From a checkpoint of a small transformer trained on Wikipedia: vocabulary 9508, a variant of Adam for these matrices.
Each number is 50 + 10 x the weight over the matrix's rms, rounded and kept within 0 to 99. Layers, rows and columns count from 0.

# down: layer 6 MLP down (transposed), 1728x640, rms 0.0267, rows 684-692, columns 128-255
# gate: layer 6 MLP gate, 1728x640, rms 0.0323, rows 685-692, columns 128-255
# up: layer 6 MLP up, 1728x640, rms 0.0306, rows 685-692, columns 128-255
down684:31 66 63 39 46 62 49 39 62 59 56 40 60 56 48 58 48 52 71 60 37 62 53 57 36 44 65 65 43 50 51 39 50 36 43 53 57 39 47 67 41 71 44 73 57 39 46 50 37 36 51 47 47 53 50 59 56 35 58 60 43 54 68 57 57 67 62 70 43 29 50 50 47 61 57 40 59 65 47 26 63 37 69 44 43 44 57 51 64 50 40 36 63 48 57 44 56 56 49 44 42 34 48 52 51 41 44 59 51 46 42 60 61 78 44 63 53 49 48 38 61 46 60 59 57 43 60 42
gate685:57 55 51 53 40 50 42 50 52 52 59 41 55 49 49 52 63 59 51 45 62 33 60 52 57 49 32 54 40 57 47 37 58 53 48 50 56 59 52 52 40 58 41 61 59 63 50 46 47 43 41 49 36 54 57 62 47 59 48 51 63 44 44 62 49 59 60 52 51 45 49 47 51 62 55 42 51 51 49 46 60 61 46 45 43 52 58 63 57 65 64 53 52 33 44 33 57 48 50 54 55 62 43 51 49 47 68 42 53 50 44 50 55 54 62 52 57 54 51 44 52 35 45 50 57 46 54 55
up685:56 40 41 40 54 42 54 55 57 37 31 41 39 71 63 60 56 54 62 62 45 64 65 51 48 50 63 66 52 53 54 51 51 51 64 50 64 48 52 54 51 46 59 44 66 40 50 49 48 46 59 56 47 59 46 60 43 44 64 56 39 52 44 44 60 39 39 50 62 41 45 32 42 35 67 52 53 58 54 54 53 19 43 58 46 60 49 40 53 47 28 50 55 48 40 63 45 51 63 44 54 55 36 66 43 38 49 38 38 50 41 49 36 52 52 57 54 40 52 51 51 47 40 47 19 38 41 51
down685:57 45 44 51 43 47 36 66 58 51 49 54 49 48 51 69 48 43 41 34 49 47 65 48 63 70 52 43 52 42 56 51 60 52 59 41 46 60 46 50 38 64 71 48 43 57 55 22 53 55 48 62 41 57 53 70 46 58 56 60 48 51 57 62 45 47 46 50 54 47 40 52 52 45 58 35 49 46 45 50 49 56 32 41 24 51 60 52 73 60 38 57 56 48 51 59 47 48 61 54 56 68 56 60 58 41 57 43 48 38 48 46 47 51 58 54 63 51 42 46 48 42 61 40 53 49 49 55
gate686:47 58 78 42 45 25 38 58 41 34 55 50 46 66 51 59 44 66 57 65 55 59 70 65 51 66 61 64 40 45 60 59 32 41 59 53 48 65 39 48 57 48 54 51 69 52 31 57 48 56 49 24 61 53 50 45 38 63 48 48 65 48 49 43 39 64 74 39 60 58 64 50 53 25 59 62 31 67 49 51 42 28 49 36 60 61 70 65 51 40 52 22 58 47 56 61 58 53 55 85 41 38 42 46 49 57 54 50 67 57 48 38 62 48 56 54 49 52 46 51 50 51 62 58 42 61 45 47
up686:49 45 51 35 31 31 45 48 62 55 57 57 43 55 45 31 51 58 40 44 44 59 28 45 51 54 57 41 53 44 65 46 46 58 53 47 72 50 58 55 58 58 65 52 51 67 40 53 67 56 54 38 39 57 45 54 47 44 57 46 64 53 46 37 47 34 39 63 49 49 52 60 60 58 61 40 59 37 43 50 67 57 23 54 41 47 27 68 49 47 58 56 38 64 54 55 62 57 43 36 43 50 40 66 42 67 43 57 51 63 44 52 31 62 42 35 32 65 50 40 56 50 33 55 53 60 65 47
down686:60 62 54 55 63 37 44 39 57 61 53 37 59 59 24 40 53 24 58 52 68 50 58 58 51 56 38 38 53 51 54 45 48 55 41 53 49 48 43 31 47 52 56 46 37 59 61 45 49 71 50 50 42 48 45 47 52 33 61 50 40 68 73 64 43 65 79 58 38 71 46 55 51 58 52 45 48 44 45 68 66 44 50 40 35 55 38 50 66 29 39 60 58 43 43 75 44 55 46 44 53 55 54 60 31 49 48 38 61 39 62 47 48 44 44 38 45 48 54 57 56 58 51 48 60 37 50 36
gate687:49 47 44 51 54 48 48 55 56 39 41 37 76 52 60 57 63 41 51 44 43 81 45 58 61 28 23 46 56 50 44 33 52 64 43 57 48 54 46 60 33 56 51 48 43 35 34 60 54 59 48 40 53 36 52 53 58 48 59 43 39 54 31 52 41 45 34 46 37 39 57 52 48 55 51 77 48 61 46 50 33 48 70 44 52 55 34 37 55 50 42 54 47 42 27 54 42 53 68 53 52 58 41 49 47 63 33 37 47 68 55 61 38 69 48 61 57 51 54 43 68 31 28 52 41 41 58 58
up687:35 38 45 61 57 38 60 43 58 36 44 49 67 44 56 45 50 42 44 56 57 30 60 50 53 49 45 55 54 48 41 53 43 66 57 46 39 22 54 69 42 52 67 56 64 48 29 62 64 46 62 70 57 60 44 43 63 39 42 48 63 28 29 17 47 68 47 47 45 59 57 38 56 60 58 48 59 52 46 41 37 52 44 48 42 49 35 45 50 40 49 52 37 58 66 35 47 48 47 34 47 56 34 42 56 32 41 43 56 28 54 49 27 35 54 48 63 31 49 49 53 58 48 56 51 52 50 49
down687:42 35 50 59 51 59 48 57 47 44 49 53 73 47 52 46 43 61 40 44 41 31 38 51 31 52 44 41 65 35 48 30 53 50 47 44 59 44 44 41 42 55 58 72 49 60 39 32 60 54 51 43 51 58 50 45 46 60 59 47 40 48 52 52 44 36 43 48 47 48 52 53 64 58 50 58 59 36 44 67 54 51 65 53 41 38 44 57 52 45 43 61 49 59 64 40 55 34 51 56 51 54 44 57 56 40 64 49 57 56 46 53 40 42 53 49 45 39 65 69 56 47 72 65 55 35 34 58
gate688:44 47 39 62 31 39 37 60 41 45 40 54 35 45 50 60 44 55 57 52 48 45 59 52 42 36 63 41 72 67 40 42 45 59 37 48 67 51 60 53 62 59 38 45 76 58 54 60 43 45 53 47 57 56 49 51 52 45 47 48 48 54 46 48 53 50 27 60 42 36 54 54 53 33 64 51 38 52 66 56 52 54 51 33 46 61 41 47 50 34 44 44 67 61 46 46 62 48 50 62 43 60 42 51 60 58 41 46 49 59 51 42 51 58 49 52 50 53 56 49 59 43 42 52 40 43 64 17
up688:54 37 58 47 58 57 24 57 53 70 37 42 59 42 60 59 47 46 63 41 47 53 51 45 35 47 37 77 42 46 49 54 56 47 58 50 43 63 46 57 49 59 34 56 35 36 54 49 33 61 35 56 47 37 58 37 41 48 42 54 31 44 54 57 53 54 50 50 58 53 50 57 41 63 35 51 43 33 41 50 52 46 45 78 34 55 60 40 41 59 50 72 32 46 50 52 57 46 45 49 58 52 46 59 58 54 55 55 68 47 44 59 48 48 53 42 59 53 32 61 36 55 64 49 54 47 32 60
down688:43 54 34 39 28 45 44 53 48 45 60 44 39 54 45 59 69 58 55 44 50 52 56 54 50 40 35 34 61 60 26 64 64 32 47 56 52 44 76 70 60 53 79 42 51 45 46 56 63 54 35 59 82 68 44 30 52 67 61 42 53 70 64 44 62 67 46 55 45 40 39 40 51 33 56 33 56 44 44 46 49 46 56 40 71 48 54 49 59 53 51 52 63 54 57 36 38 41 59 48 39 15 42 48 78 31 59 62 53 60 41 63 57 50 39 53 50 49 55 58 51 65 40 55 48 63 54 52
gate689:41 45 63 42 54 66 48 27 53 54 36 53 57 54 61 67 47 62 57 63 67 58 53 44 71 60 22 56 45 51 54 37 54 40 51 58 58 45 39 31 51 49 62 33 39 49 57 28 60 54 57 36 38 64 59 44 56 44 50 50 44 34 64 45 55 44 46 44 45 47 46 62 56 48 43 53 46 65 38 60 53 34 55 58 48 54 44 64 47 49 43 50 43 50 41 57 45 44 49 77 55 60 51 40 60 53 64 56 47 40 56 61 61 56 58 41 63 51 48 35 26 52 43 48 51 50 40 35
up689:46 45 60 50 47 47 48 17 51 53 38 50 43 58 38 48 62 49 43 45 69 64 28 55 45 69 51 58 38 43 29 47 48 63 55 54 50 41 41 31 48 63 60 65 53 47 59 26 68 47 53 61 56 60 55 66 55 45 50 64 53 38 54 49 56 38 49 45 38 46 31 45 51 58 60 51 65 47 60 54 42 42 55 41 52 53 50 53 47 45 37 66 43 56 51 71 54 52 51 56 43 36 58 46 41 49 51 51 38 30 45 29 44 51 36 43 48 64 43 44 47 64 49 57 53 64 37 40
down689:58 36 59 56 47 55 61 45 55 61 46 42 67 45 36 51 61 44 33 60 56 53 51 47 51 34 76 35 50 52 57 35 45 65 42 42 52 55 52 39 46 61 47 48 50 43 39 36 53 36 58 48 49 60 51 62 44 35 46 46 44 43 45 66 41 52 60 50 54 56 30 43 27 46 48 63 59 46 51 50 56 48 57 50 31 48 39 70 46 35 39 58 33 50 57 67 32 35 32 44 34 63 51 36 33 56 50 42 49 56 47 61 52 64 37 61 42 52 43 46 53 81 43 49 44 47 34 57
gate690:61 54 62 43 53 50 56 71 57 49 45 38 34 49 52 46 56 65 53 64 25 78 45 40 52 47 54 32 53 57 60 40 54 38 50 35 44 67 53 52 53 46 49 62 51 61 38 34 58 52 53 36 59 45 50 52 63 49 56 41 48 61 63 67 57 49 54 53 61 50 44 45 48 52 55 30 61 55 37 46 52 37 58 50 44 49 54 60 37 41 57 52 30 42 52 60 74 49 44 60 64 46 39 58 43 53 42 63 55 49 37 54 66 65 49 54 51 54 50 47 57 22 55 46 57 55 57 42
up690:43 56 53 45 53 50 57 47 54 56 50 47 56 43 40 45 67 32 47 52 54 47 35 55 48 65 43 41 45 51 42 54 42 62 49 46 49 48 64 49 50 37 58 58 52 67 41 47 27 38 67 65 60 63 51 77 59 56 50 74 43 58 41 50 35 46 59 40 56 29 75 56 63 43 41 49 32 53 51 53 76 72 56 51 45 60 59 60 55 42 70 52 58 54 61 51 50 46 48 56 25 46 47 54 67 48 43 56 55 52 64 49 50 46 54 39 51 44 45 44 47 54 72 45 48 47 44 34
down690:54 57 54 59 51 41 60 43 46 47 53 57 38 39 54 71 45 48 49 62 62 29 64 42 64 44 46 48 28 44 49 41 36 60 54 26 44 53 48 52 64 42 57 56 51 48 49 45 44 55 35 42 50 58 44 46 66 47 38 53 36 48 44 55 48 38 58 34 51 47 39 50 59 67 51 47 58 43 64 48 48 40 54 52 57 41 63 30 48 51 57 53 66 49 54 37 56 54 49 54 44 44 53 35 54 29 47 47 43 42 57 61 46 59 56 44 48 71 52 40 57 56 63 75 58 34 33 36
gate691:30 18 41 45 65 64 58 50 32 73 44 36 41 55 54 57 61 44 31 32 54 50 62 53 49 65 67 44 38 58 42 61 58 59 36 50 45 34 51 53 48 57 56 59 57 34 49 45 60 42 54 59 54 46 62 49 48 53 59 56 73 41 48 46 29 51 38 54 68 31 60 48 74 58 58 61 39 56 49 54 33 32 45 45 56 58 47 44 58 85 54 44 48 58 48 64 42 56 60 48 60 36 45 33 61 67 36 42 72 42 46 40 56 53 51 58 66 55 40 42 49 52 34 37 45 45 48 42
up691:69 52 65 54 37 55 60 45 33 32 52 47 40 49 42 56 25 54 47 34 43 47 55 51 38 56 45 39 52 60 31 65 54 37 42 48 64 37 50 53 67 41 35 57 54 48 41 42 51 57 24 58 44 43 51 57 48 65 43 53 76 41 61 40 52 44 38 52 50 55 44 57 57 46 42 44 66 52 48 39 33 60 47 47 73 57 62 54 60 47 47 65 60 58 44 39 57 44 43 61 52 64 45 45 47 57 57 39 42 47 62 62 48 68 55 50 56 50 64 60 53 44 48 75 54 41 56 61
down691:57 45 40 77 57 41 54 46 54 55 42 42 51 50 62 45 47 49 60 49 63 66 49 47 40 47 43 58 42 45 67 44 57 64 63 51 41 47 34 58 66 32 54 35 61 63 46 51 72 51 61 40 39 60 71 41 56 35 50 65 38 44 46 59 65 57 55 64 36 61 62 62 47 22 50 47 51 50 59 45 78 75 58 64 51 44 52 55 56 48 42 54 38 61 52 40 58 58 54 53 43 61 52 53 44 44 69 59 40 63 27 52 57 41 50 59 42 50 50 38 51 47 53 39 54 58 60 54
gate692:56 63 42 48 36 36 52 54 76 39 53 52 45 71 54 68 38 29 48 57 41 53 49 48 40 48 47 43 40 59 48 62 31 42 44 61 47 53 62 60 55 47 35 51 46 44 49 57 43 52 46 65 48 34 62 29 53 55 55 46 30 57 47 41 56 51 49 50 38 38 48 45 74 63 58 59 50 54 43 49 64 38 32 54 64 60 60 54 32 48 49 57 38 57 53 42 46 43 51 41 54 45 49 66 56 44 51 48 57 46 44 38 40 72 61 63 51 46 38 54 49 42 34 50 51 51 56 45
up692:59 45 45 40 46 55 49 46 32 49 60 53 46 44 36 40 44 32 62 58 42 58 45 44 36 58 58 57 66 56 27 49 34 35 47 50 51 59 63 53 60 41 51 30 32 40 30 54 61 31 53 40 46 38 68 60 55 66 53 50 49 53 61 64 59 41 52 35 41 49 43 49 45 51 41 55 43 41 42 55 51 38 50 50 50 62 61 48 49 63 59 47 43 36 50 37 42 52 49 49 56 46 55 61 38 62 48 36 50 52 51 62 53 65 34 50 66 46 53 57 54 44 71 47 63 59 51 46
down692:52 51 44 27 49 72 53 43 40 46 27 53 55 45 43 41 56 62 46 59 51 49 60 56 45 53 49 41 49 52 23 56 36 55 74 54 38 76 45 54 47 46 65 54 53 52 67 60 48 50 45 55 43 46 50 31 53 53 46 45 54 46 54 39 44 56 43 63 51 33 57 46 49 36 41 48 54 38 50 53 55 57 54 34 39 55 55 52 42 49 46 49 29 47 45 65 46 53 51 47 50 62 51 42 47 52 52 42 66 38 44 43 67 48 44 55 43 55 46 48 46 47 40 49 56 48 53 63